config.yaml
d_model: 384
head_dim: 64
rope_fraction: 1.0
tie_embeddings: false
weight_decay: 0.1
decay_fraction: 0.835
batch_tokens: 131072
doc_mask: false
dataset: "wikipedia_en"
Each number is 128 + 24 x the weight over its row's rms, rounded and kept within 0 to 255. Layers, rows and columns count from 0. The size above them is the row's rms in percent of the matrix's.

# layer 3 MLP gate, 1024x384, rms 0.119, rows 509-543, columns 128-191
size [ 93  97  96  93 106 102  97 100  98  95  96 108 105  96 103 105  97  97  93  98 103  97  93  99  98 102  92  96  93 104 110  97 103  97 102]
[[146 116 145 162 107 151 110 119  81 133 135 134 178 136 102 140 105 107 132 146 113 168 135 139 110 123 142 126  85 153 103 136 121 166 117 124  99 123 102  98 150 103 151 140 167  94 103 161  89 173 126 154 135 119 128 108 143 142 138 145 141 119  94  83]
 [106 103 104 150 137 128 125 168 135  92 101  73  95 141  97 155  98 144 153 145 137 130 112  97 161 121 147 121 132 127 134 141 125 127  95 137 124 155  90 136 124 130 124  88 125 148 182  99 161 149 159 125 112 165 136 126 149 141  77 142  86 137 141 126]
 [135 126 110 148 155 114 136 123 145 128 139 195 150 115 138 125 140 148 102 177 133 139 135 142 113 130 139 125  99 138 100 177 140  78 116 129 108 118 140 119 134 125 121 149 120 138 124 126 128 139 162 144 113 110 144 133 142  98 152 124 158  77 147  82]
 [111 171 101 120 116 118 108 122 202 154 140 140  73 115 131 163 144 122 150 107 136 109 122  94 129 130 130 112 138 154 135  79 120 122 125 144 109 128 106 138 143 158 135 107 143 115 143 103 147 118  65 118 115 121 117 124 119 115 136 138  86 152  98 104]
 [114 106 144 185 101 131 105 141 106 138  77 117 134 146 107 138 141 146 137 167 156 113 142  83 140  90 119 132 137 151 146 134 200 158 111 138 116 126 137 110 118 136 116  90 130 119 131  94 112 127 140 151  86 147 116 118 158  82 111 173 118 114 130 128]
 [123 115 105 127 131  92 144 146 137 115 125 128 143 114  77 108 118 134 116 139 134 173 105 151 148 130 134 108 124 155 120 161  91 108 137 130 114 116 164 153 153 156 114 121  93  80  83 124 158 104 104 122 132 128 129 104 132 133 103 109 132 120 139  86]
 [133 107 101 113 150 134 125 149 138 134 162 132 155 165 112 141 108 111 141 150 110 167 100 148 106  82 136  94 156 112 129 163 126  98 133 155 116 111 161 100 156 167 120 147 119 147 147  81 144 117  89 129  98 137 100 181 159 128 125 113 145 165 164 108]
 [103 151 113 155 140 111 159 122 135 133 143 132 112 110 136 124 138 124  96 121  92 101 118 120 119 145 169 140 152 117 116 123 164 109 135 190 129 133 124 114 115 116 112 158 111 145 139 110 140 134 143 105 111 104 129 112 135 140 127 137 137 103  79 150]
 [128 102 113 124 133 117 141 128  71 135 148 107 107 113 156 168 122 134 114 159 136  98  94 109 113 123 117 167 121 129 161 125 164 128 112 128 142 126  89 107 187 101 150 110 101 128 134 109  84 148 127 142 118 143 143 112  96 136 189 132 127 111 107  77]
 [143 124 133 120 128 114 123 130 141 104 139 156 142 118 133 134 113 102 130 130  95 153 127 112 101 150 101 107 145 147 130 156 103 129 155 155 128 168 124 172 146 127 115 142 144 112 110  97 128 146 148 149 146 102 117 105 151  98 127 165  66 116 144 112]
 [104 114 112 120 154 136 109 113 131 133 155 130 140 128 127 134 143  84 133 119 155 104 101 132 110  89 131 115 147 136 108 127 116  72 109 131 135 167 154  98 172 135 195 148 125 188 126 135 125 137  92  75 140 155 115 115 138 115 129 133 168 157 123 138]
 [119 134 120 131 149 158  77 121 122 121 120 103  97 115 163 111 131  84  83 156 107 143 113  92 102  98 133 106 142 169 127 100 152 157 128 133 117 117 148 101 141 173 118 100 136 118 147 117 133 141 118 115 134  94  90 107 101 180 126 100 127 140 127 128]
 [ 97  85 141  79 149 128  98 126 121 136 146 120 162 102 138 137 124 133 149 131 110 125 110  95 119 148 195 144 149  95 114 162 140 137 115 119 147 126 163 147 160 125 154 141 108 185  69 141 132 139 161 119 111 154 120 114 119 141  58 103 119 109 152 106]
 [152 212  64 117 142 157 120 164  95  72 120 123 133 132  61  89 114 138 135 170 146 149 146 156 151 135 150  97 113 190 120 128 143 179 118 138 125 159 128 156 136 165 128 129 120  99 105 104 111 134 116 145 159  92 137 180 119 115 125 124 138 146 172 166]
 [ 93 114 137 116 154  86 146 132 110 181 145 127 131  89 185  96 106 124 143 149 133 101  86 160 159 136 165 118 149 134 130 144 165 120 111 160 121 163 163 139 124 147  98 142 109 136  88 107  92 122 142 145  99 133 164 118 155 110 158  63 131 107 137 110]
 [124 151 114  91 121 132 153 146 151 129 123 121 136 144 143 116  90 144 168 170 133 163 125 136 129 104 148 117 101 139 123 134 151 120 148 155 160 123  75 145 133 139 143 140 139 122 116 131 103 139 124 107 100 105 101 127 154 152 148 145 134 157 139 130]
 [138  97 132 137 153  98 115 162 139 146 129 193 104 113 108 142 167 132 143  86 140 177  90 124 116 173 152 150 136 147 109 176 124  99 118  99 122 140 127 134 133 126 142 124 137 132 152 112 160 158 154 109  95 155 148 171 113 121 131 133 119 157 129 128]
 [135 159 134 109 107 129 152 147 149 111 141  93 148  90 120 136 112 117 107 166 114 133 126 147 117 121  91  88 122 132 123 112 172 105 143 170 104 137  75 154  71 110 133 184 153 134  96 100 147 114 121 112 110 122 139 110  91 100  90 117 115 154 135 141]
 [110 138 130 143 131 129 165 121 112 124 127 132 126 117 172 105 123 137 107 108 132 163 110 118 156 101 169 148 135  97  93 164 142 184 124 123 146 131 165 128 113 131 131  98 113 138 159  87 186 107 111 120 123 115 148 109  92 113 105 124 112 111  95 158]
 [ 76 122 132  77 107  92 121  92 154 106 107 138 136 131 112 119 151 110 120 107 145  94 128  81 123 124 102 154 112 155 125 120 147 118 132 129 120 101 168 148 133 126 160 130 157 141 156 134  98 108 120 115 115 117  90 141 130 154 215 120 166 171  97 154]
 [119 125 115 169 119 125 138 176 128 135 124 122 136  76 152 122 139 105 153 145 173 110 133  68 101 175 176 136 115 136 146 108 138 103 156 135 102 142 159 141 116 115 118 159 134 121 103  96 118 104 146 122 107 105 109  93 130 107 100 132 148 155 101 107]
 [131  99 125 144 146 126 121 141 102 122 102 141  92 139  85  54 128 123 106 134 128 110 148 106 135 154 112 106 135  91 136 152 153 124  99 141 134 177 156 125 130 123 156 152 158 162 101 159 135 131 176 126 136 136 121 114 121 114  62  91 160 126 139  95]
 [118 101 106 125 131 124 120 131 112 107 130 122 138 112 115 124 129  96 142  90 104  88 134 111 118 129 123  97 141 125 126 148 118  92 111 130 139 140 141 141 136 131  96 135 109 139 131  83 129 108 172 144 123 128 128 140 109 102 115 168 125 132 128 131]
 [131 110 102 116 171 101 139 107  87  75 121 143 167 116 100 138 134 109 152 144 140 153  83  95 101 120 136 148 115 109 143 175 136 124 135 110 143 159 130 108 134 128 136 115 127 129 139 157 126 157 163 155 166 120 103 152 153 138 120 131 151 162 140 154]
 [149 160 100 152 135 121 132 122 109 101 113 138 123 116 100 150 133 141 123 139 171 182 181 136 119  98 144 164 150  97 165 129 107 137 135 132 136 159  95 100 139 134 114 121 139 115 132 123 126  70 122 154 142  74 107 146 105 143 127 158 129 124  98 136]
 [143 116 136 126 134  88 119  92 129 112 101 106 116 109 136 155 151 110 173 138 128  83 109 119 138 167 126 144  75 120 122 189 114 105 136 181 142 136 125 130 119 103 147 160 137 117 140  95  78 140 159 105 157 111 138 143 123  75 113  90 148 116 110 132]
 [154 105 109 147  78 126 147 114 131 138 154 157 188 101 133 144 101  80 137 123 143 121 110 110 131 114 119 164 124 133 136 116 126 144 144 139 127 139 149 140 174 111 137 135 173  89 137 145 158 109 137 119 116 157 164 109 132 143 136 136  98 152 109 103]
 [114 121 144 106 129 119 158  75  97  90 171 141 147 120 120 134 133 153 134  89 111 149 106 150 134 130 173 162 147 119 107 130 101 140 125 174 132  90 141 133 144 121 148 149 171 128 178 153  96  91 134 104 109 135 114 164 147 113 124 129  92 115  77 101]
 [ 98 125  85 138 139 131 107 124 144 140 126 143  88 129 125 152 137 137 142 136 115 181 173 132 160 127  97 129 122 117 139 112 115 135 155  77 139 140 117 165 139  99 108 156 123 104 196 107 149 118  77  89 155 164 121 103 110 140  90 100 134 114 118 118]
 [ 97 167 133 133 140 123 115 196 117  92 139 114  71 122 113 116 142 116  83 122 171 110 134 147 123 127 136 132 126 132 111 123 120  72 148 132  94 147  93 121 121 146 113 154 155 150 156 111  60 127 121 120 129  92 130 117 127 128 124 143 148 111 108 130]
 [115 150 137  92 122 131 105 158 123 134 131 158 146 118 111 100 132 106 154  89 150 127 126  91 127 133 131  97  99 130 162 106 122 114 133 152 140 153 103 131 111 113 110 120 130 114 103  98 127 148  95 101 107  93  98 139 156 127 135 144 106  99 164 119]
 [136 149 172 122 141 140 108 160  93 115 146 127 154 160 146 118 119 106 147 116 177 134 135 193 139 101 101 145 149 110 145 151 149 130 168 123 174 122 139 117 152 179 118 138 133 156  68 124 114  79 170 143 131 129 171  86 155 109 119 163 166 128 109 131]
 [140  96 172 104 132 108 153 124 134  74 120 121 146 150 116 169 152 130 126  77 153  97  90 162 110 118 112 177 113 105 129  97 139  90 121 109 141 129 105  96 101 114 156 159 122 102 145 136 122 126 152  96 167  91 149 130 142 132 111 106 111 165 121 160]
 [144 127 118  67 116 101 180 155 178 134 161 123 125 133 143 146 128 143 155 141 156 108 135 116 129 115 135 125 189 109 173  78 120 141 136 147  93 135 135  97 154  95 171 116  85 147 113 124 140 137 111 131 160  93 133  96 125  96 104 110 124 114 129 137]
 [118  74 107 132 184 117 133 124 136 137 106 149  94  84 157 138 139  53 135 132 154 119 141 130 174 144  94  76 115 153 135 139 135 155 167  90  93 115 108 120 149 165 136 147 149 140 160 147 118 101 140 103 121 129 117 118 152 109 106 115 190 126 110  80]]
# layer 3 MLP up, 1024x384, rms 0.122, rows 509-543, columns 128-191
size [103  97 101 100 103 100 101 105  99 103  99 110 101  99 100  98 107 106  99  98 100  94  96 103  99 109  96  98 103 106 104 101 102  93 104]
[[127 143 105 168 127 145 127 144 154  98 125 114 105 127 111 133 132  81 116 134  62 111 127 115 151 144 123 131 176 152 125  81 112  99 121 182 115 162 117 153  82 128 106 162 131 135 152 108 130 128 130  96  96 169 136 121 142 156 132 126 164 148 138 155]
 [160 164 128 130 123  92  82 142 117  89 130 109 119 151  95 106 189 128 136 148 174 152  79 127 136  69 155 112 154 120 155 136 193 147 136 115 109 124 115 126 177 137 146 136  98 101 118 106 140 124 152 155 105 140 128 106 124 105 150 113 128 100 149 138]
 [105 115  99 102 166 125 107 116 121 127 108 157 119 110 170 153 141  82 140 173 150 112 113 156 109 121  84 146  96 173 109 127 119 103 128 111 128 124 120 115 121 113 113 119  87 133 106 116 131 121  86 168 102 157  87 140 147 109 121 119 121 131 154  94]
 [105 120  94  82 138 180  89 114 183 125 141 116 102  95 102 141 129 121 132 122 129 127 121 132 127 140 133 121 113  79 160 101 152 168 110 142 161 124 121 122 119 130 163  91 137  97 126 168 133  85 150 131 115 139 132 161 101 105 124  97 117 125 143 140]
 [162 158 106 160 104 164 123 111 129 109 122 162 134  92 130 142 102 173 174 141 153 107 120 110 129 107 122 143 143 108 165 158 129 130 157 131 131 177 175 148 145 132 121 140 141 147 108 102 169 117 161 138 121 138 128 120 113 128 127 120 121 107 121 128]
 [ 86 158  70 121 135  88 121  95 145 119 173 129 144 139 114 115 125 159 102 122 140  89 110  95 108 134 139 139 170 172 140  98 142 133 141 122  99 151 153 109 122 165 127 159 124 154 141 165  73 125 125 137 121  92  83 159 136 136 132 126  90 134 129 168]
 [ 97 111 128 180  91 146 117 125 113 129 141 127 108 140  83 123 156 129 132 128 144 130 123 147 123 157 167 107 165 167 139 120 118 151 123  94 129 143 147 116 103 115 117 148 157 160 149 122 145  89 100 136 156 122 133 145 114 139 138 159 104 105  90 164]
 [103 145 140 156 134 106 158 164  74  84 114 129 110 147 152 127 113 118 127 138 129 129 167 174 133 122 122  87 132 123 111 110 118 127 145  96 121 169 132 189 152 112 119 119 112 111 149 128 144 158 125 131 150 100 174 171 141 154 135 101 110  95 143 118]
 [180 123 141 143 125 136 136 136 110 133 122 144  97 153 147 112 125 118 136 119 143 135 130 117 126  80 105 133 118 138 134 111 111 111 121  98 100 158 175 142 115 136  90 109 123 155  75 100 146  87 143 141 116 115 105 126  99 114 133 117 117 179 107 100]
 [140  92 141 140 102 118 132 128 127 148  97 102 138 138 134 122 163 115  91 152 113 184  99 162 143 159 158 156  78 132 101  98 101 148 153  99 126 136 143 121 158 112 137 107  99 147 126 122 136 135 139 118 177 130 124 125 151  86 171 172 128 136 123 164]
 [118 180 120 149  90  86 129 137 110 154 115 101 107 126 113 116 178 125 120 112 124 100 108 157 143  98 126 124  92 168 155 139 121 154 138 124  87 107 112  97  63 138 145 124 149 144  99 145 151  88  96 142 106 137 137  84 110 127  97 131 155 102 113 124]
 [ 99  83 118 173 119 171 108 101 142 127  95 116 162 116  77 129  86 181 118 113 144 136 121 162 151 135 156  98 113 119 150 108  99  71 113 155 147 160 110 170 160  98 140 130 125 171 110  93 149 180 142  78 134 137 113 163 156 136 136 142 140 138 158 114]
 [ 83 100 122 169 171 102  89 100 149  88 116 127 153  99 156 107 131 137  86 122 123 164 121 124 161 117 121 110 131 158 106  88 157 119 106 118 131 147 115  94  85 128 152 114 174 121 145 100 153 120  91 131 119 101 120 140 120 142 166 141 129 129 110 152]
 [119 173  79 168  89 132 151 160 103 106 108 158 181 118  87 114 102  74 164 157 159 176 141 153 147  76 124  76 152 170 122 143 132 142 143  92 122 105 104 132 119 161 119 125 139  93 136 111 120 145 124 133 166 121 151 169  98 114 139 146 128 135 144 124]
 [ 89 132 143 122 133 145 138 149 157 168 188 120 115 154 101  99 127 124 123 138 161 140 101  95  90 158 149 116 178  98 181 127 115 183  82 183 132 126 133 127 138 129 154 108 129 124 140 141 155  80 134 131 156 150 153 120 102 130 168 156 151 159 119 138]
 [111 126 132  91 140  88 112  91 156 141 121  92 134 142 149 159 134 123 106 130 107 145 144 167 145 156 141 144  78 132 103 132 128 172 141 139 113 127 124 163  81 148 123 123 119 138 166 146 110 149 102  93  98  99  67 119 102 143 146  95 167 145  81 139]
 [ 85 170 171 116 107 135 115 159  96 164 178  72 123 114 116 172 122 133 125 120 140  91 171 145 105 103 163 120 133 116 106  98 108 158 145 107 125 120 142 140 127 139  71 103 125 107 119 121 117  93  93 132 141 113 149  76 164 130 139 129 115 150  86 127]
 [111 130 141  88 130 115 114  92 113 138 145 142 124 124 123 105  95 177 109 127 124  99 150 142  85 119 114 130 107 158 109 105  83 111 149 128 153 117  90 125 113  87 129 140 112 118  90 107 133 123 156  96 109 161  97  82 117 133 126 123  79  89 119 166]
 [ 94 109 125 125  93 124  85 169 136 105 108 147 137  99 134 173 154 128 165 163 131 111 140 146  95 100  90  67 167 135 112 112  68  89  80 136  85 166 118 136 108 180 143 134 105 114 147 155 128  88 118 139 120 127 119 103 105  84 114 130 149 108 113 147]
 [119 119 112 133 127 122 159 124  87 106 195 142 141  85 179 173 131 106 112  97 103 108 125 143 114 125 107 126 135 128 167 100 176 151  92 143 138 138 149 100 132 114 179 159 129 139  53 129 119 122 102  70 130 165 157 111 139 162 131 104 133 128 118 121]
 [107 128 162 126 153 144 120 110  89  64 148 142 145 146 105 125 116 146 145 166 142  90 130 164 108 145 123 157 117 106 155 109 111 126 137 146 148 121 111 116 106 162 140  94 142 125 136 133 131 150 107 129 137 123 154 106 139 154 134 113 114 106 136  94]
 [138 113 142 176 166 133 102  95  90 115 120 126 171 156 119 131 152 140 127 165 138 116 141 111 130 157 117 118 113 152 101 107 116 136  95 104 167 144 105 126 128 114 129  84 110 154 120 143 159 121 110 117 129 147 130 118 131 163 126  51 133 143 107 130]
 [128 150 169 172 154 107 157 123 111 118 152 163 139 106 111 133 105 131 125 142 150 140 120 135 127 101 115 171 126 133 126 128 159 139 128 118 145 138 127 110 134 164 126 173 160 150 120 103 141 153 142 139 115 132 128 135 172 158 124  68 143 120 102 122]
 [144 129 138 109 132  92  86  88 110 159 136 156 120 131 149 159 119 110 121 137 100 120 132 102 147 128 153 116 161  95 154  83 144 112 124 137 158 132  94 132 130 146 104 157 137 125 106 121 135 149 164 141 119 141 115 128 143 125 133 120 125 134 108 114]
 [178 132 127 185 143 115 155 141  74 102 163 123 168 133  98 162 101 100 115 173 147 124 160 159 131 124 174 118 108 104  93 110 123 104 144 158 110 137 103  79 144  63 151 118 121 143 104 113 120  97 153 126 171 155 111 169 108 138 163 139 137 128 150 121]
 [133  88 154 110 133 124 118 148 128 112 127 131  62 165  92  95  88 106 133 123  99 153 103 122  85  92 118  86 127 134  82  95 119 145 105 141 131 182 118 136 184 160 157 106 104 104 109 162 127 111 101 107 179 170  99 105 129 155 134  95 159  94 147 114]
 [146 152 151 141 119 133 130 105 154 154 123  79 125 161 132 134  95  84  81 133 137 119  93 130 123  87 122 202 114 133 133 156  62 143 116 144 171 140 131 131 158 134  87 106 161 118  90 161 143 107 147 133 182 129 124  69 124 135 127 126 115 110 124 112]
 [131 134 131 117  73 140 203 140 151 147 147 118 143 140 125 155 114 147 136 132 124 116 114 117 130 180 187  93 122 158 110 158 109 132 126 177 127 113 150  88 130 139 121 101 113 143 163 134 127 106 112 126 122 162  97 132 135 107 131 113 147 146  83  73]
 [137 115 121 105 146 120 170 133 132 119 118 103 143 124 108 103 151  88 112 142 155 168 110 140 136 138 113 140  99 148 110 161 113 138 160  91 109 142 133  92 117 130 101 113 103 100 136 125 133 134 179 158 126 114 103 150 119 175  97 124 116  70 121 116]
 [139 157 138 124 143 129 158 152 120 141 133  75 162 145 143 113 135 121 138  99 131 118 176 120 158 134 141 135 136  96 113 108 129 128 142 153 143 159  88 150 122 126 115 112 135 152 121  78 155  66 157  78 127 128 144 146  66  89  96 136 105 138 149 123]
 [146 129 113 165 100 110 138 119 145 143 148 139 144 132 125 114  91 142 162 133 124 140 107 132 119  84  89 120 182 113 148 130 179 144  71 130 147 100 104 154 129 174  58 183 134  96 133 131 168 111 164 114 150 104 147 147 182 106  98 141 107 113 126 141]
 [148 115 129 152 130 125 144 108 158 151  88 190 166  62  88 143  98 148 127 128  93 124 102 147 140 120 150 105 151 147 140 133 161 144 129 125 121 136 161 119 119 107 147 146 134  95 167 123 149 154 145 143 131 134 138 194 126 150  93 106 144 121 127 144]
 [ 84 121 131 113 146 125 157 161 136 145 161 109 167 157 129 102 171 131 110 124 153 126  96 159 145 128 151 129 122 133 123 174 159 178 112 164 147 101 127  67 150 105 100 155 114 157 149 124  98 115 133 139 112 160 144 123 122 100 111 127 126 138  96 130]
 [150 104 123 178  98 196 133 127 125 122  78  83 162 103 135 145 134 122 142 101 140 119 140 122 106 117 154 123 150 132 126 162 110 155 133 143  81 103 154 160 156 107 170 155 112 142 124 129 143 132 111  91 170  70 137 113 129  99 137  79 142 104 121 134]
 [116 140 103 140  97 137 140 124 141 129  93 108 121 110 132 148  92 162  85 142 104  98 115 101 127 131 160 115 125 103 145 103 136 121 122 165 106 101 133 129  87 116 107 130 182 107 116 133 109 109 129 164 125 100 150 153 138 110  95 110 103 106 133  98]]
# layer 3 MLP down (transposed), 1024x384, rms 0.117, rows 509-543, columns 128-191
size [ 96  93 102 102 101  96 100 105 100  96  99  98 100 100 105  98 102 108  94  99  99  95  99 103 103 101  97 104  94 105 101 101 104  93 105]
[[ 97 117  98 151 152 115 137 171 105  96 123  92 132 119 150 106 128 151 135 128  95 157 124 120 158 160 125 189  97 112 153 146 129 106 117 113 132 162 144 108 175 126 169 146 136 178 111  89 122  73 164 145 144 117 136 118 114 111  96 182 133 126 121 119]
 [110 135  90 145 128 141 126 140 122 136 103 118 110 145 115 128 116 101 165 145 113 130 171 132 117 179 123 124 101 130 146  99 119  98 133 154 102 132  84 109 146 158 116  96 155 160 106 118 145 137 151 160 150 131 157 173 113 147 107 128 125 160 108 116]
 [117 130 147 128 128 123 119 110 127 125 141 131 140 133 137 138 109 145 114 114 159 118 121 110 122 140 150 131 104 112 176 141 132 114 108 144 106  96 106 126 122 129 141  80 168 110  81 108  93 106 136 120 158 137 154 127 159 115 112 124 139  76 133 127]
 [119  93 109 146  96 166 182 183 184 120 108 115 163  80 170 150 105 139 131 132 130 152 100 149 140 129 122 134 118 107 147 136 160 139 137 141 102 169 153 187  94 161 120 107 159 169 149 161 138  89 122 131 177 103 137 129 116 115 116 158  92 123 134 109]
 [141 147 159 109 128 143 137 159 149 110 107 106  79 153 109 117 136  99 109 139 131  94  96 167 115 167 115 143 111 141  85 116  94 154 140 153 134 171 116 112  82 141 122 104 131 147 139 140  91 138 122 123 117  71  98 109 101 128 115  99 137 112 154 116]
 [ 94 155 128 140 134 112 102 108 119 136 148 140 143 119 147 132 115 117 182 154 133 123 129 134 151 125 118 104 103 135 119 131 137 143 143 142 150 157 109 129  96 121 113 116 101 125 137 101 117 133 117 148 154 135 175 127 165 170 147 131 100 154 165 142]
 [124 105  90 128 118 171 136  63 139 151 141 131  89 102 161 116 114 140 120 126  81 145 137 126 104 138 105 140 176 156 160 149 104 141 142 146 140 119 130 150 132  99 114 121 131 108 116 125 141 139 140 158 164 116 159 106 115 153 132 133 118 124 129 100]
 [141 175 141 156 128 166 112 126 128 157 143 114 140 173 134 132 122 158 114 186 137 125 159 142 109 144 128 151 150 123 125 137 119 136 132 122 129 100 123 141 148 119 142 125 110 133 179 103 134 104 135 107 136 120 118 123  89 102 114 134 123 173  97 131]
 [ 98 122 104 139 148 165 157  92 130 137 153 123 138 110 110 101 145  97 121 101 144 141 125 142 128 126 151 164 155 140 153 179 179 103 105 106 164 108  95 150 146 105  97 132  91 126 170 166 140 111 103 106 136 141 138 130 123 142 124 103 148 107 122 119]
 [141 114 139 139  97 131 117 130 130 133 136 154  69 134 178 117  97 135 116 108 118 109 130 116 125  99 167 136 125 158 111 101 108 150 124  97 144  94 148 144 115 155  90  96 144 100 142 193  65 128  79 169 142 134 115 150 131 120 146  98 140 169 121 119]
 [140 114 139 144 110  84 143 126 145 100 135 124 165  69  82 125  66  97 131 106 130 127 142 132 133 152  97 114  79 158 117 135 144 169 100 167 113 145 153 105 124 132 166 116 114  94 135 134 116 138 151 129  65 153 107 100 129 119 159 108 135 134 132 134]
 [ 99 103 162 149  80 116 148 146  84 114 140 113 167 136 155 128 110 165 104 152 168 110 149 132 124 125 126  82 140 132 140 160 152 112 154 153 163 106 139 127 116 132 110 118 142 162 151  88 157 139 104 132 135 123 142  98 145 136 112 152 131  98 149 116]
 [ 95 120 123 148 114 121 140 126 127 185 119 111 113 180  98 110  92 138 164 143  90 132 121 123 139  59  89 145 153 133 108  95 120 107 171 176 129 173 150 124 146 101 113 127 122  84 117  98 111 138 157  96 171  92 151  88 114 144  99 118 132 167 141 106]
 [150 137 131 163 113 118 154 137 158 116 156 120 132 125 185 174 170 115 112 138 120 116 132 152  35 151  86 105 164  94 131 135 111 131 119 137 115 139 135 108  99  92 145 126 156 126 166 155 162 124 113 134  55 117 154 136 155 132 105 129 110 135 104 133]
 [157 151 123  96 109 148 120 137 122 181  75 120 149 127 131  94  87 135 145 102 111 106  96  98 153 168 164 135 128 146  71 129 149 139 145 116 107 111 133 148 154 121 139 144 127  94 126 123 112 137 135 176 137 125  97 121 135 130 107 140 109 150 142  98]
 [136 134 125 147 116 165 122 108 118 113 166 145 127 149 116 140 119 109 105  86 139 147 102 124 176 107 129 128 126 155 117 174 130  74 148 163 114 196 152  66 149 139 122 131 125 142 137 144 140 172 150 119 153 123 151 142 147 146 131 134 134 111 157 121]
 [118 115 142 152 125  83 121 122 135 127 167 169 121 145 143 151 114 139 112  94 196 138 104 163  90 114 116 153 157 139  94 125 144 137 139 103 146 126 122 136 163 168 172 141 132 163 203  79 159 155 116 129 145 153 117  98 147 126  90 191 112 156 113 133]
 [131 144 146  93 126 106  86 106 122 159 144 134 186 124 121  69 160 108 129 119 113 181 102 103 157 153 123 144 109 131 121 133 120 138 147 105 145 136 154 134 130 129 118 122 107 166 148 134 117 163 161 112 117 131 108 120 138 149  98 128 103 106 131 136]
 [116 144 102 122 134 119 102 152 178 126 114 166 156 117 155 128 132 112  98 124 110 149  99 130 136 115 140 106 108  85 120 136 139  98 148 124  90  70 112 136 109 155 138 128 163 129 153 135 108 125 111 127 163  96 122 171 174 137 137 136 140 124 155 143]
 [117 152 141 159 124  98  88 149 141 121 123 122 149 175 140 149  84 132 133 139 113  90 111 134 151 141 104 127 167 132 120 132 113 149 162 135  89  95 106 121 114 160 124 167 132 116 134 132 132 140 107 164 125  75 149 109  99  97 131 154 120 159 134 147]
 [ 60 117 159 134 111 158 154 114 156  98 180 163 138 104 141 138 143 112 108 134  83 132 128 144 139 119 159 132 115  95 147 115  85 127 155 136  80  87 102 121 143 133 129 158 154 122  92 166 153 111 143 114  97 141 157 124  97 132 157 151 131 171 155  87]
 [138 111 112 137 116  95 149 107 112 154 120 156 128 138  98 116 100  93 164 114 144 146 130  89 131 161  90 177 147 130 157 129 128 149 124 118 150 184 151  79 131 125 140 115 109 148 145  94 112 156 127 125 112 132 138 145 129 100 174  88 152 127 139 123]
 [128 178 120 135 107 161 154  84 143  50  94 114 173 118 103 122 139 127 174 122 151 115 116 136 149 140 113 113 122 142 123 136 154 120 138 145 137 121 133 141 100 123  99 131 144 153 120 129 151 130  98 135  97 124 163 118 148 131  75 137 130 135 119 105]
 [ 75  90 131 113 133 135 109 122 106 142  85  97 121 139 164 144 131 111 110 143 107 126 137 134 130 103 100 137 110  87 154 125 119 112 109 122 119 159 109 111 110 143 142 183 145 142 133 121 117 101  97 159 105 155 182 159 117 139 130 146 131 131 169 145]
 [112 146 127 111 123 128 108 140 102  94 212  99 118 153 166 122 146 116 103  76 111 121 123  98 127 139 128 117 127  83 126 156 117  60 109 133 132  95  87 141 106 130 123 145  89 100 116 119 142 130 142 117 164 158 128 115 142 144 122  98 147 130 100 144]
 [140 137 118 103 147 135 117 124 125 123 144 155 168 141 112  99 115 159 163 190 159 146 131 129 116 129 153 111 117 123 132 130 163 141 117 137 145 115  70 150 112 113 139 131 133  99 116 138 113 160 118 116 176 143 114 165 144  59 121  96 123 109 117 181]
 [129 129  79 136 155 144 127 188 149 147 118  99 128  78 165 132 133  81 147 148 119 117 216 107 145 154 112 115 147 115 106 156 101  77 139 136 124 128 145 135 116 126 131 129 113 136 134 115 134  77 138  97 117 182 110  96 131 140 130 133 133 116 133 124]
 [154 180 115 152 105  59 169 123 145 115 122 142  77 138 154  96 117 138 184 147  79 132 126 161 119  98 123  91 149 145 143 115 102 193 156 131 187 123 116 135 131 149 135 100 134 152 120 151 120 165 114 161 184 130 132 150 111 109 143 138 193 121 121  93]
 [118 165 158 115 115 147  89 138  89 146 118 154 119 128 168 125 109 161 147 106 193 121 149  95  96 136 135 122  97 158  91 129 102 119  65 176 163 122 126  98 102 129 165 164 120  99  84 139  93  98  82 147 121 150 122 137 126  92 150  91 104 131 162  82]
 [164 114 118 115 119  66 117 172 154 127 147 137 106 145 123 114 177 104 132  96 126  90 116  89 134 111 128 136 126 144 118 138 128 191 128 157 143 128 109 122 160 123 126 112 147 101 104 140 167 115 138 139 136 159 124 156 131 186 134 108 109 108  95 114]
 [102 117  79 164 107 135 145 101 128 106 135 121  98 171 120 127 142 168 123 157  87 120  98 133 157  87 129 154 150 131 103 127 146 112 105 138 113 162 153 121 126 131 154 195 112 135 118 105 118 117 112 166 150 124  93 119 119 142 123 163 117 117 174 122]
 [115 121 136 150 102 163 125 130 113 162 127 162 152 144 119 108 127 146  94 112 144 107 128  71 135 156 129 137 137 135  86 119 128 119 100 124 137 156 165 140  99 147 159  90 115 116 128  99 124 133 198 138 153 118 144 104  93 118  59 137 120 171 130  89]
 [156  95 151 115  97 139 148 149 145 163 149 158 143  76  84 150  90 151 112  88  96 143 108 130 144 141 131 105 144 128 129 146 170 149 134 117 104 106 138 104 118 158 131 129  81 163 113 107 145 108 133 136 139 185 162 124 165  71  91  99 170 108 122 122]
 [151 140 131 152 162 145  76 174  94 149 125 112 139 121 117 136 119 155 107 186 108 125 145 153 144 146 201 108 142  78 156 155 150 126 171 170 151 131 112 139 108 136 155 120  86 123 117 160 133 119  99 130 110  83 163 121 124  81 127 135 124 161 111 131]
 [115  92 100 118 138 125 149 116 147 117 123  79 108 129 140 124  92  96 127 137 152 118 102  72 145 139 149 106 161 135 118 116 154 105 153 150 140 116 119 126 102 127 108 116 150 113 104 150  98 112 116 125 115 108 142 129 123 122 131 118 105  95 143 104]]